config.yaml
vocab_size: 8192
rope_fraction: 0.25
qk_norm: false
warmup_steps: 200
Each number is 500 + 50 x the weight over its row's rms, rounded and kept within 0 to 999. Layers, rows and columns count from 0. Numbers have three digits each. The size before them is the row's rms in percent of the matrix's.

# v: layer 4 attention value, 192x192, rms 0.0365, rows 5-63, columns 0-95
# o: layer 4 attention output (transposed), 192x192, rms 0.0453, rows 5-63, columns 0-95
# q: layer 4 attention query, 192x192, rms 0.0362, rows 64-73, columns 0-95
# k: layer 4 attention key, 192x192, rms 0.0362, rows 64-73, columns 0-95
v5 096:552493490512499544563537474414450476514543448373503476559454552478526489367468460420571535497481469639505491452474483528573381468472465466556451561612437522508444516502543499381531545479566514513478468443448489495526445476441553454547454472528487466635563417485437508477481514504490497545
o5 094:423498513595475439469504541439535571498471490488545455450572521570458496474572454475505527564477528501500543528460497478595530495518480473518539468464426320416590518484476478407579438467439491485455553579513494409560516554439499504412509493457449502534459483543456469487492661534481472492
v6 104:558489466461426406488532495497492588487566480583539460464498556477531477568595398510431535467540420514571427530494516549537568601407475403536478532508552486444431602519439433587489466586473508537483484415473359470484508479456519527473474508475499520502466485490586470505544521413531512502
o6 103:506392484477578508443509441457530462462504569440458523524499461548545425598484502525472588470384400531624560428507436532520465521543536491456563468479482531441439499415435496550478402448557550512413463482582599545518520469540482533562527439393535583515533579516559390457561536448527494436
v7 092:428554523406557461579513505454437570539535490471541494461488472563513452439528462444527483478525469595462550550490501495509625483584522496468518503465464519570491465529405569542563494518513441553425446494495537518491560535397418406499522508517516499440502488474357440486417507469646455471
o7 085:509529524531518490370437583456566500547532509479547415520436469506592491511442430432498431484507487477537555482479550455457513493501420547570582495434444517488543441511548444415499543607566486531520613561463409480556508557461532463483465452551536487609467512522449546489540434507428503452
v8 089:589464468509439534500492484513570508495520436446493499508510489467447512356515439434444426478535467477482461465589537565460442426482526496487485489478476450511493495485508488481503468529603558405509480475582457441555584499445536491550457584579435477517421589517581370482488430591552552544
o8 094:560532510521516527468460483419496501430516433615523422502562516564441409524573496578531578533460563464522509474548526509486493553472534545436473526565531475530458493541522426611520522453582441657487422435470452416544468460489450623559477492564433507452483526547435514529503422538549479540
v9 092:567494505596479523427555501507439573405558539498463438504485556443502487477417489489493497430501436525589452517446471476534505500474468523469521561506484516529535516577453597594551444480483473436456471434515513565428559513526552563461501512434509501459532469570464452505455453601478561467
o9 089:447500518493415527619575547532533451552619546520426534539418531510425467458612496498512583499421516496572503446590571545593454501477496514586524473594418498493529470432495440528507474482547519447467536543470531442543449480488530483487433523485478541477557504529486614481469504515484503451
v10 092:498543537474488513541513469580513495485541568413498530506529548437539533577514505468524429538448506404443533427412548348476360504469480421482443505473521475489487532502524476574439547524578431436480504406541545492413478492433538516522487547479555506522582505461540449439525500588486460571
o10 089:557451532492497487454476490497522461547483496486492508527381558489463503457620558534479438483536387518549498582454437513545457416493549463419559468495500550540493505530372492447504506533382490538443501604506499547433480503497527611505492496550450396563530512471483491509495466466572444521
v11 098:546574503517490482517475481488495526522445573590488535532467596412559519583449445593542549448484491573534533496401523436490479462529563436483384441572523621565530554483464480573429502417401485497476506467610549447523467504467523577524545497549546521483545491441525474497477547492485455443
o11 099:451373503504472481501435516505455436521435569439485474526474524537550484512507569570494544444518494412440549584523428527520538492540577439510453450465480474590558485580533533445499569406434505482509435514444608494471493515567527458484535532488515420479473381468425444525496520405572589488
v12 090:582468531525420462500584512434514494464616512485465448465400459448571463457404564491396440516555544518543541565436513576564501432422554533453460442480518527482436568513545466544446465506506456449515519504566506463543513446492543508523502494482590406470476469566580498510534568573538400510
o12 088:523485478509486512514513604468448424534506508513484466466588474519421569445491481492453455475500454450457547443594549526398509473484457522435454475443455509552542487549463496449481438473455447406486537505499505513539534505484448520538453494413550538570498466601499454494610419450562536501
v13 096:394604559490494444542468429530497486474491500536588550456545477554423499546498532484441449537469454504484588470545425507605470542499619475434456572472604474484494520508511465581561454551520480473590468565455509551440553491456526573605564434492468507555511542570479459507488507554544471519
o13 094:478519505425394550518505465525438521498567484578481579539455547470521582560406456441508533506469439472570456516453512529410473533489469504495416524480432445453471629465560410424434423515449484517573606462514441521459477488505551561428529477480567515356584531481458539512487420470531488415
v14 097:419634507526565561552510490519520510476553466503468521514502466553489518461467522391473484499478528470511433462518494413411409485508438536465508444543501466548488537434493572344446468458450555475389529426532520517476548470518471422530395494552494450481500461470555430517521493474410513588
o14 098:506481539460520503392550476483532485474471489495583550402496529554522432576504506559405526612563505538348483596546473502483601557491512556491479525488563469476487460654456510580421377541519491453550445458453510449522564426451464479525424529570497529534466398451530590562541531461494545424
v15 094:456492506582459532411498588460486486512551413533452566528559527511575489465612518532496510559450522503496534414577418477610440429478439520398556554565588471491457515522507447588547494491544452537473488522534507468468420597508528459476475499478512564483438501587463570455470460500510447493
o15 088:419481526444457543521523582442491559490493424486537495530561539500537544454521455501478422539553473448491593501467470517493639499421586502433579517482539531494533555521504474544476496454541560437574475594478488532515457454503483591466502471551533482491438521543465524513530404550473506460
v16 085:494493497551472482443496519429454435516555403511522455547558501530482435436537542533510449529500413512457577524584466520517515530552457465485560502583445497440597545535585606560525468484469493435602533574507536565577497530581548503554451501474481504533578526526557606536606479495576607551
o16 081:537515491448463483565528536556467604488613448549506509528452432492504533437456427392486492476461458552526500546487493489502463557461559518496485427532433388542407478456568464493450557447524551534578546541585470445435497525552534406416398537478495470437427564522540488441523542635446537497
v17 090:501456516475509545480528464572374518566548534571579475450533457426552427493518491431525443608437551430508516475465511531544532498443507547437455589446468472544541484478475491503514504473529532391483417467464570520492437464512594520479414553413522581538414494445422563434488488428527495550
o17 088:430507522458501565440504532446556400545489567523520381410489513561467484549510541468495511497380567499514591486418520507510430459477591508466475575476368482519426491538509493520514423570524605425457514537458526545529487508528385476540499491529526488423492453512465470500486426508510524486
v18 097:413554477425515560466440469472428481455497551437439420465477553546461477476459489487490512549466597459478467504550503534584486518529465459463482474598500486551527489415523549466409558516596521493522506399439627552600582502471504508440552398493493619461462545543586496433511463604499452519
o18 091:536528547526457522489621549428458555472397559516508525528506540415480554563509431515524467465464594566454457589473493532521546494554564511524507457448558421505498425536480533538560527520494442461555442439506441412589513441513556442523621427447546386480413439535531470523533508562535443610
v19 093:510504495482440431462485542543476480459475517519599465526541371476502546581458463529565444518502472506498496454513534502466476482457507467497509504465487561484518465470504472541476516518461451634522443562514504430433434569412503486472456402461431491507545508414506652497639519463485438523
o19 089:508470498484474529480529528539467389486603497567502462451515467433559516463504503427443504503568568477489484500470460472443542556458549497542518469472491521505552560418509478548601407515470558556516503475609565574523479460636468439507613495518548478505496501528531465479455547430446442533
v20 089:475534574538478494567542559459582438371535474477597539448529517446585506487615490493495476480453479527430431491415542538525482501547486451490540444539643569474477443450477568496456535522419453513512527466437520550476544512470487619467534487486485532439538547544595460555503456456460449542
o20 085:504466451543490471580580512500484474468510559480481548489563590484556494421487498520564460526576598541448514457550502486502423551500510507445536501522578567513514475518480511543566478394447501457510474565441499494404587485520479608514442551534622530510498569398468455398547486504487490544
v21 087:630457536454462558483480618500373617529572452502529496447427489533518491371606502503434449491594454493562386422466462510596485458504432515547488479420488501497411502515445413508604504547567486478505494540478544510569534425487495479514615509430551536513568508498533567520461521414395523490
o21 089:619548560449480611477577568437557544594517533425476506466564457498469459569482504506505582521420533429557481540497575441512460476443491466534537531441513510507483554439439551492467407438561548438453451598456410484505479539533518507492553460434493536503518479488553427515524433558625506482
v22 091:512454545449503499507511491552513416571467505538506466505574454506557526487462509504481471521486494571410535538570497496481456562327595532505478505473434528464444542409494492427522504446535570438517488465474436556462520476565465458511485512487477561524610437546516501460499553495465491430
o22 089:511524507499563511420476483587530431497558386483555497485524481374413441422558493533480483433487404513474533496493481501518504420484475434480502518442560615504367556547495486525478482408427533571425461450496542543558561440465513588578506627477499488515484515496534518511480533532482624534
v23 090:551503500453472483628448559474395407493490599550576468530432579462439607543553554473548654551512491514480470537493536499535506471530560480538511567500516482462548434468521505560536482487540527432460480500509504560502443504543593492487547513503569448600494531519453582627528437497448491490
o23 092:517457464602463531532529500527493437433549515417464608522537480563505498452443561473515556469517493473627538465544557409494460431508546417466497460415503502575466477447459469523510527518489522452484375527482439497474418475477415462532504488388639394532545492427498359493498458478489567494
v24 098:526519506521504578449461456550456554464543507472493535536463475472515389428392567526454451539473425482507476455501541511548527561426485408497535514418503509526469471563464469621564547532505482534511533580558461548502519509464580571477451527509476432512541478515609532552477541503502486435
o24 096:441511487462605650471420577469534489492539432581519455435508482523543483557456450476486568614466392500458608529514508504557495508516476559519427581457445439521554503527458519437504463389491435512554502478455523504563454508487533575475462558515454512490545515492587509577541465464529406470
v25 092:442490515463469537473511545534482532581484541519541506559455478475438479515530420421537454452454475506533514467587489507515402437594490511605480474418447452527554502524520511426453578394564409490538527473571531554496430508485456562551521482446488481544592498499436547504393483576482543526
o25 088:526504633573471497512526556527417532529476444501568514489474476508487516500526542540511519509468421545493513564548430532540498511388513522531528524523451532583565617449557458538513450559569473442475453489560504444533456473528558529515511521509519507469397492484441539437440464550468428552
v26 094:475413470550563415516522475409439511591529589549467493476432511597533541502528482592325518490457423437484417566476430441478540471534560616527469458477480562553484481471480600427527452418513449475602567457454462483570479518545530437567445472521450523461476471593503521531502523512544502590
o26 089:509549519475533354429518563528465414466503579469453500475480419555527540553424528628463421430548573453451548466384543542549475428437430465535522451445513422567489576510493452537465457568512479515485446453503465531518458401515518493513441509534517549493437497513460520483571508443529522577
v27 092:485485488496474410511454513575474441455508598492585470537463492472465400426512525501544524456436507553479528492509525491557422514511488493503540486503442501470554539513551534510494493520456549498462428456458572523438402488490523457507534513481526541459542543350590634512589438599533538542
o27 087:568460450508477452509513514461532433439435462524494545581447508515456508429409472544528616479539568502531546523533473480493445555437499517534445460482607520422542485500408518459446448558465520448505555504535514479562458519534419479465443497580538469447397480498488547489487485569419575492
v28 088:424512577572589524439515456538547511514423453495544522483543540423475512538452486531435460523459560454586497470459558461449469509468491562501495568388510411482509424506475466516504477482536479328539538545581420447493576483490479457462531383502464574461528413458541496535448489584535473514
o28 087:462523569484465456542428526583475474508513362575580530444430612490518454514530476596503453554481499494545408467462502551473543453484520519538466513521489482502450513553483476530527455573483438484550488455435569485395623516417464553476514598441504475432496583579512472482478453547609456563
v29 100:494463597472591533488522506506415478496514575417496527468579502509547461472478492489590539407512450609469473488539569519488533444425424455501557504563505463498547462527586455430552535535535480543520400427482466470521568464565457521519523503573507493442483559535547631504483446555559593512
o29 099:520561570614546519536536531412516553507531546512438538515508497429556514453613506563436528527544503512488511458506461574516374535402537411518619583445536510462480495534627531509528497551414456570508466488470410387541487423540465530437475487550472444512499541475487453512541526581428555536
v30 089:542478475500606554499429535458523524564540532436525582490523414490530502544565470565507452476464525599446577441521459555555527424441455602552402453588402498543574481435455487518566438444464494496530523556520469476511441438425483475406540577464461398577527545527515584477495442534503490447
o30 088:558526584543510610567534496522437456428456405487496524565558451436473489578538579585602483449495588553486535458402518490536474565509427462562540492513486596531468544469535499442488483519485553555495479525552524549519492462517426526404524529522408457491531515531478557470449589604481612493
v31 092:460410515471462558456433459416425467450529510342442510387434457413468427504520515574505488525488458574514543502483537517424508478551528514553524526429472451531546552493545462590484557549537442471549510500516504570444662446474512525540429455503469443414473473499484620513543478480473410500
o31 089:427635532442523552526471540419396495528625442570435469575494508445496509512553416443527572501539544554474470509443563502560450503409461509450480488477538556460507514401470499453525470623537487546491490562500475451495418509446504473462543479476540522493551497538520430571534395539466477563
v32 091:526500497473513546622479504552513465488540448476383499435539427637510506482586429541517548416471497531515557605468553548509458461557480503447477486490528462592437584555478458561484433513581543484487434400531475448481461483551458489465519505461518527460455488451536484470487478550443548503
o32 093:642505486486483555449535421522539546476539590424562584534531460435537505491505559537533573527574376577573545434460525464380558637504501538441534544450650553616530448436515501512427492473510482547531534520515465486488511426497411470508508507585539529494439429503461541514548454453501557496
v33 096:574481514550455523560465504485505575351472439519472547488471509476507438521481490456643455412471522485516370453571518432510539512475472447522572556477511553516533544507558479531504519473525510441426477486510497493531483480504484516577460478469484440435486573408474634544464487375484470474
o33 085:434538558461483482452530505511503546573496554479526520474511438455397428547459504557460539590560470476413477502479446542452517537577539456496500548492526505444489449557418478546581367407559440497509531405517514405493485524494443457571567415519415533480496470478446448540541557497532461418
v34 088:467401445492480484525554400524543420412519421487418510521521548562554476596534489492498378428507479563478571548384550448507478484508456481539598539512517486628603477444594516496505497566538494434506431466527589564561413503484534539430507496456473631443492478574553454505518517505501483548
o34 091:537430460529393466472495417465530509528537548551469588500480476505389499467485530379512552462500448516520495486395522507517478571514519542532555492419486476640520477531519517512564485555409532606455554584505516373398516453502455507561509515559506463491441585511565426523484541470498552586
v35 100:592539509546599486447475531516479449625497607434452547484501483488466470472500515520434471564535553574491459504448483516546469506507559601459512466570488575590509439469520447503480485533430400509465494467365541452431537537436571531569544575457418450522433481436417500520483600563534521448
o35 100:526555510468545537436505412489522408516494478425434485570441475542484489466470480473464382507422563541460537536484533390534506503460561481477574429516473510401515470469518505491485469515397592482443529598517562399442484489458532539511509534465504460529576477462434499526508524504592534549
v36 092:435511475486525519543416568530489470485595521493475585540477412547554534449600464445531568511559524510528581466455486523480457533463538511453525522463509467509398508449564427396428433531523509530480499581552545512469470419595485503543612505524624570444524511477492499562503505505514531541
o36 086:434486555505501459474490522525542522381475549518523434534537443425553508487558618497464513557561466545463482561515509545448594569456480500412492489509545607452567543509607543455483494413507569466529480446447432429520500504555490492493455500433499530472500534585512441485507498494426548470
v37 089:438428485520545473503480482469473461538530441477498445433429617522481575494505412503483554465512494541569486534526564503465475511499509450343535649468481528488528436569486562430476505541460533456485501475546550414484442517537541460489472487441563515548449579397600478472478536475522473522
o37 095:544464468445483475545416463520501432427482486497526390540555482589597440506405440542542519502552482478489467497480606608536624561540587513450442561564575464537459487529506548604527510530429497439494581444556465426525492442478452563466524529540539498506513423564502571505534471435530568510
v38 087:487456467395459563489445445498466454486459553468441491539457415462459625507617569503438568508499518456505562552520577448557554612488422450431542468516530613570477572641492450492515511473475554425461503582563509426440510412521495513536448542448453528540489408471486464587481477598531523527
o38 092:507559480526515573472450446479551460523554401557445486563455506462454510542510617548585501489602492565551457539477539568484567412511540548359490508511510476463562497493529478524517521504601543486512468438476491503506463448488463588421538468571539528421435396575408555589488480496504507502
v39 090:517562503366490550471466429547524560533581483652570476489476461468524533511518511498498528445473474501474374433395525463498494475525514481505547552457507497440487615431519537495410529504514391520574490502457471470497544468500453512440501503502624525612540520498569470473589428571492597508
o39 085:489483463415600440546509624513529439579556475507566521429459509417519482435459531593517541533468508520529571566468477552476454502542542505571540457453473482627458483499548453523510523455536544381522500516520505569508512559538381482573433486451526526565533535561433452471525585545556439515
v40 094:521440518461537570523509442472487547451564375472469461503462439500524500509543432396622569506428427469456464517431427478526492480469494460453472628532502544443575589502591556603509509562530495470450568455517513438507510475531560530591562494531481594453567471512420606466448598462508476513
o40 096:507384573423489523467527502472456465463534520481459484448468513500511473499535480466494554466418500501509482486385479445437516469519604447446450527418528431545550530545412495458553472427503481535504696573522485496449439499502543458386515462546439526394479436505410415453429489445421491408
v41 098:477516497453474546514510514535517444522591572484479518492498488486441511477543572464473465470473559463521567583475543583554494464530533480472558394452438495475414474455595541560472552524517431503493511664575497612503454366465491506544491514523532456433432482531397521527515530447423474524
o41 094:487613482471481486533466431499408551525489509514473503486537450454469526585563525402528489515551428555546608561494498470547544461448462502434487492484429605390536506463513549459482444500579536454488582505501385542378461522524482474552459536581490568496517487595506520588565446531471464400
v42 086:539542431488541457568420503496519495642485541499434474548538504475465493486488423486523499358509525473511556513427465529515467533457544554429562599540463551488522484471470540416557425423537468465515460499532379462532463507455514473477562511493449390501439433577509468490446519531532481486
o42 086:425522515563569469494472358468551511511474441464414562424565519600480444529539552515534486568444437436537477580478534566561448485463499475529501435439489510505519438467603518503576530528518435496538470524454457459417450522515561578514486587482494522455466469564411514461462539458570549424
v43 098:532518436481464470459509516586464476468570517478545551571437509434565546502453550404590503421556520467472471525479547453555567546525533482442487520433437466585488353537550461407484458464510509513531467464519389469455559539529481529514509414528544467518454422484528477469485530518590396504
o43 101:524547474469462532462412523526422473473555349487461416534559537493510450521571512534387564568532508470477553560581507563480494514469493377467469532483428511411536522541585512537505479503543510419492460503532556453538584501556542504488501454551535495544525472515510487466580541434553452600
v44 088:469445471422536461468514530500552393440417570529479499640411575522474554531482575395464460415511518584518512502517484537497511515509457577538431460483580458526546459485480541507514460463640552482497507541539510486413566440488455504525449495388545450480508544459566488438484508565419446534
o44 086:474525559518536497536545491476535455514441548449529485510522539420492565512496481477511570466478494575538500572596566453427505441535478571507485564440417595552522442550512453555506491564491550520505454558460535490475440430487447511508587560512493414580516410442509552500503462394559478577
v45 097:484493513389527499459544612502421542557532448460496602556477448517408427488556533510525555470516496470539553462582449466533502497590470583450472479494578453573504481406443456524488481525499448468490484537471546448536458519485463559468491457398519445428403537506464505495538515445437451507
o45 091:535548492539492443520594548464383497503513492507528511484567506462485548565576565512473477431470526520530510591454594437504608504464399552544480541438456533520417630457548448508537561544516512469501518568466510452405523556520501483448438480548441533455502480425588493502375433505435525472
v46 088:469422452559491493554497570607514492556572606504471553483420540469537499528453516433446475515415476547492417523616456520469516424496536447521359473475519584462530461500481491572451481483579428602548518476499454461569433527458436425447436491485519440490509527547527545516532489534469542549
o46 086:426525486492480594462444442483502425468423538523510523576520464495583497461496457497457382483387457462588594426524455552557505577506424487579476501377497521455449512427427448472494448585545434517502485445530539621578518488522533538495491510438514479537555473550546494457531525541427431503
v47 098:483496506522466605442453526519534494481441501517494496524524467397492528462577497488510527387483464499440496477509471441592410538542501437532527492522481503441479451592501479541574623525447450458405522530454487395573495436481502501487470513497476453503505488472487483481525541431452534474
o47 100:502490531472501410541531520455524491496487423515526561369569443502513453597473452540471579570517425517650477543413475469496579503401490576425456475513549439424452544470503517563532532431495535487631536522506600540585535468485532448408500538491601512471496480678469460471474550447509495482
v48 090:535535608592478644476495448480373525505531508533453397672479419507452455566514437487417527528583468406455541507517521479483569494509485425479443577519472460413489509420508483465457438463453613526469486550554499446589502478593526569455489461417482518522530601510493548477474508528510576533
o48 090:499502435518498467471540584429609551472525520482455520463559496447504507464519392451396430489482383480508475459595469501422424534521475568530464526462504473528460386488525545404455506476492472503442474398546567471541433565474533445505469423484555531425474544541564470542405462571481494436
v49 090:504507580423473475457492547464490519447519449512612521490465477560556456540395526535485484506491501504530545476530512511616572523468466488441511407511521517536471462567390528481535478500528500526548553380485518527503565515417471467509513432524443549490559576508551586499500488540535527465
o49 089:507547461433526558458540499533514513425499482504532533542431502522544554454527408524521506425447583431473522466560628525495432460524508583486493471397502413573514495576495501407561437466520535477425484508537437443482535509599509515487529548491407453507499518478466558525592538522528480479
v50 089:499434507510487457494482487479416523505496514488447547600523418509517536447483475487500455549518524540473434525406440539490578549417459491487459414551499520478531525555497408453510490448511476477484498564449500480498570541494527407480481460488567474563579508493528443595493548427523530508
o50 084:474454466500540557560477519475581465484445571452543426573412603462468474568485548445479483485571541457459420586421426433524481456447522558551551555485466560476494439485461449451430503456531597515549522545528496557519583564500525492465543477484443459457453489543529501391526576551536553534
v51 092:471542596553534557492501388471500464496522522448435461444492431555437499609514441551505549575483418464475381552509452515527514475461544467485479522491528416586520478537516552547575435475539598501516499442524469470531543525517439518485511502423447469593473517582577434554501526507462460514
o51 086:545488438360536512621575509489467542481590527561529448532431493471569600498568498516544429489569501560501464438514510439482536488455556497520558529518524384556399482557526446547501584522524509630439484499610460462447597471393581490518513497436510535428538509440600539558477531510511522465
v52 095:544453521520493446559502489385489458435519516469514402575550558477507593467445463526475516446469535448574604493498506498497531509534419527464498488503451522500493506517492433450379491513495433559519471510516511448459492482468484399451432488495503545468534577530397613549467440515415511530
o52 088:468521496455503469549641496493483457402517439463636528479514507500621501465494527550434521532551473527472538462486484437578433380504590556541414450545518477558543433568427481441473445572444527426579481590521504537487471463538507426452450499389555463460433470571471563509479529460416504612
v53 089:528479510535483493445495456486475439606540410500396521466430368470475500477472429560548551503540577557315470473525508443542479587443418458512489595463435519558470526575510534515518516486514490566563392478456522410483445461520465539554481495472499524462423606377568485491488481458516483516
o53 088:450514415479499509490556513459463547572476516480482410527578513474471468505524466448531551511505511491463465556518493545494420482427530514514524555418545384424464534534513485515424553489536512468501585446530421445506446510486494465515476535515424419465408605443475555516478459497498474449
v54 093:521538446538564518469517386591465533501491502457483523530583608567517542517521560498555514523477582572537559531460477487613425546429495443588501552467428502641406504520425568537508560579491525435482506603544496512508456515524371442576474586503504447561542508461495511513482516482515482516
o54 091:456558506484450452548589426528484467531633478452502465522497571486554439596534489476553493589535482481463514462467508571560593530467437543497485504511511496426461500470499550528499567488456477442494374456497555468517491446471395488434613487583504424513447518478465574463514476531478460475
v55 089:492508497428493423484509522382467587530534422421520440456457486564531409449541538467553505465550572572484544467501564488440588557518546543548479527522507413474552506517438497542496538562536531445460606493549506420503623538505461504543507439516488524368530533622490501516545451575467586489
o55 089:569502607408455535472509472495515490415495395518516430516518522528493374519415433565495478514458491526548388546540530479495583505520457580538462497581543440606522468478507515455502470505627385529427553570559584498514499499495517533490487445503489539576528543448495454509427402522409541537
v56 098:412467526473542535591568619548516485508491481534347486480502585474532520591464516538410526647443516540444504523471543519509442438484427487469479539546498436521558376448456468496655487580460468508528444585511491508497556461418531524486445512514475415459510494505477582524484495509477502485
o56 100:470512492547510551554560500426444528458491595566463451538440485463528502430551517305614481505529467555551506389452549423493461454496507582552520468478474534508536506537582561422519614483523480570556396467456502482491557585525517484442487522480461460483547507509456506480585445449526523484
v57 089:405450540467463511484550460561549570445568565475594457566467655504440456416498454577466517498455459473488489434512454460545557447466468459503560544533434536451495511497565464474517511497457530495483506487503435424520487473605470513473581526527491507510631494531447440486512466462426492585
o57 093:562482511513524437495502611572409580518610495500479472466487476491434455439534426485491498495569499439524575448443446464502600430516499486576442442464516529462469573499488429545486492560473467460481504526577493561487460474475505463408468503507490487487534394518529586551522535511535450532
v58 094:493459599508530593540550452489465445495547541477450530516473491521439487509538542651446510509527525402561481474478371465565470576512514493525600521517537466497565446620409474422475416402483562499507582523491481489458565583513508459536491511431546549492524502490501527414438450500564476508
o58 091:559501491506508539544479559460621524466506487437577450503452545526537462425510534461454484459577487534559475508476500484466509423502528458522389442533544430451529611481428493551502448627506469435576519498591537497456532468507513484542503533466447531484359501435466598523527400507527439603
v59 098:495495533472588489473517460556542588552498465596584490497437502522563417532577504500457461607495435504524481559574501417545490498483556498484568590530583482460398469410582500550545482553538523429483466425524603442459381485530467472481525528520464465527535545503546465634475478492401431480
o59 102:533551574474520520474502522532494474477591512594480483489470463516544546597496497578495515505400450529518589547488453493500642514569514494491589456467546539504434523498539498487522519573457547482515550540511534499467514483491600495535474479462603492535604577455491450487566520532665549408
v60 087:505465556508434560560399543532499528463446503582532499474442494514529488445608495460446510457567523507490495525489420507532449479539534429423572372480500498569533492428535475431568593551511489394520473589541584567487503519517571446472584457485565473424516534427556591478476510528501431522
o60 082:491557514544444488555539586410522515485500566561504497511471531437428422476411545599577457462620529538471557569550538532536471466415519443479486503471488554525464575543557520596512409407349465504611549508500528433387487544476507552538516442546533544428476482450397499553550517558560466536
v61 098:459498576588513490474520483607546470505488448534517466511498578563514457513545485492392522419570472507542548630534492473582460433479498554511384550480417442523541537558448502390433514503566427525500551405445510520571516465430520548498454489390502525475492490464528552515481581404499451608
o61 094:560521515459447346554662487527533522592460472486486488423477477583491491660470471423440483528448505529466539447455540517575529478422515471408508526406451451503491439554448493476529336546490508417434461478551481450416536554428536495552454527532498518442456502499496568483483515502468456462
v62 092:459431552576636581484508477492494463521555502572568510537420481497486537479556534505471516521486447540507468510542529459430502457446472513547438520483537520477467530499445362552421450506489556510428411469555558426495500457563538563528458390522469496542572531404541504370510550532562553593
o62 092:597492508427533479461449609531510512615437580500554580500316417499632437544571467531400454552465547532530519487447483519449482529506522471505521560454558464503441591522421469382447503528500507570519531512582541538451548515423528493411482517486587440484442473525429497525482454560501495483
v63 093:479381484510542454503444421411500491530609455515639558535580510557516516517542537489524494484495543471589477478488568532500444460463430474411471415549500402558593557506531537424467391492509509601429405498517558448536444521426494566503535512461550455532494534487425451530544498579457544491
o63 089:622490475449524499568526478492502484412563460504491491495542505510544573504477515481477504591530471488403439401469506506523555574494551481480439566521412461581445543527466480427555581608491539476545546451442417469467431525512484529515499541463425419541462463625478531560485531497561502467
q64 064:508547436535441424394510468504429504561584468446477469557439529483530442456533552421507463548460483535557307547558564454520453477490476510564517518517472541479488526484467503433459552445481564480477437525532599410442438401463491464495575559419442467465388455486535491565492537517540465553
k64 073:488507528537518547544555482522488474484479502469558525427517483547530511482471444533554464490563498552516553490491461541485416388563503571553510567606469488500422490497534528544538457497503501494566478490579526502502483583398523433568558541542491445490507521412468488607455492521461489518
q65 091:431476453444474514503517466506422504473539551566546408525402427517451506508586520449563546384515496490505485413449499545525501474617471538451465491453546503521411508582478524491493561431532491540518535484466505520535448419492429508499486495447502475506520533522557490429506435515501557539
k65 097:481460531502552539437436535555536473498517568448503556545370576411500449514498439549513515512527510561372560486595565461604448494555438597555558558470589462471499504509446523550538595495566479511536531585524592467463495528538476575490510553562456496512481562533582422434465520479451546414
q66 100:434573565495475514401398508514528468537565510476492444527473485494533498552545523497452506566418494485498527533570598495571500461477441504513549550470486510490510507404550392491546497565503590566493553473515477498486502558488557536428497492476426552496501543443534534570486530461578439457
k66 094:548529461520439452585532494537532556520378483482572411408565507562481484561507544487518387439474469512492537465364442542480482520461623417452511501588505538584494481540541482462504508414505508457459478523509504532513491398504502495512441524500594436483417405569448516521563464566497437505
q67 080:525560514543512604464617469509530553541529495465490538530475538538486510445526396390467504565407416472505419472437437450491550497589544512539501562530486526546517459464426536563462497456521542507526452558511565500504526565529584506545391565506599472463498463438394530577438582488555505610
k67 088:488499448431475454478397545552455455453542499567464503563479478442574463408486464499474526521522515494497600440605586488596532517561474603473495520496538566503544518472559488536521532474543580530551536575433457515533409553480486445491478508520486497508588548525528426489493507454511579479
q68 077:492539507547490456418447559435447428455504453543498497533407556449548505534510570537510471506452562456511440581506420540506466469482538484579482407461468494459525473493510420397539492639463506497469546471481485456429529580435494577491578478494387418417491475484517446416581544498532501370
k68 099:498424536469523531492496473536530380449594553537531444525493510451510539459480461541562532563541515508427551457606497490581453473634435587492594473571508486511426492507542519558483550382523538488529499570440550560413516506454476476501479579468494533492536572567496484488499551540478507447
q69 080:528560474484485463539528570507481551553486585492544471464487498488507408593539638478462587481488476429557523494547470528455544544449551497514567469511432469507437516571565458510480449440487567460586533557486424480558449469580555486546570553428497435475483489468458478515539441458487494621
k69 087:447440542591551524497507470539465469490585516481495540515460577489544564503410355487435433490471538579456423527604587447481463524554475559508396552495512432464485490436484541523532517431443479519488486531504478433438461393386461463461470515556523529463469559481525408488542563587512484498
q70 076:503537463569497452492451531482483530418547537410489428404495466550596425505527442542441483480509433520489492558458506479477444577489535530552579489457495518471455395442463461499493420489501562504483461523473491511487419467544505512523502408559525500466512520598493454478550520544477412473
k70 075:380449604503553449426556562540513498515471458481558505599533502437544455521476532400548561498477552585453472468470393436470490522487569466497430569455495444477513539465476375506537507506458535470441558456458564604467471538474425614511514496474499447457470564461481509393435518544473509589
q71 077:459494535480484590460470423561513567496516533526569478580580576529459476558432520476485446427449500478532523556452445555598446478453465443560494509430499497430498462493492523602535433549487540471596558385522517604497519549435437528570482451518538566482548492426454518448388506492479503501
k71 080:560487507530479483558523495497499493495440450499488535421516500523520480513523491476497533568543501471465512480509478426478534505531552445509538461543419545452576507507527550470415537540609574492554453523399368448511470452651489538437466513401563533556459406579473492544563533555486491522
q72 075:609481538424548527528562510549581498496470504511492517478536518477498547493481510528574466520504560493475468492463421456438536583491543463470514442439396512516509460542493511561482454525470455495426463528532492496508556587525516495483466494571573529511532509545413523528452433552450459540
k72 072:539409630440457444529545503489507518511514461519425451495498501445449630543451561487644454611456513427545482439460471509487447524519503528492531430530473459510415481549454585432517514435526466400495479487415480492451409490529546511558463456450586513439422432521462571530525468585531445540
q73 070:485455502454521472465507505448413436509520468465446492431501583513642469554462494536407512506499487510576556537585514431523421492423501547560468491520484509377515559434499425464547402511449557530480581449570526519502457544472544471521516546480468586503518468526561458599577457586529424476
k73 090:439441598521481426552440474528548499426563543510561523555338539507517461555508461527592462561586444466499436427500509570599441530564456542507457580517581497485467422548508556412501571403523538522524387548514445526444462510507453483480529566444510507484497592504536536464538544528521572462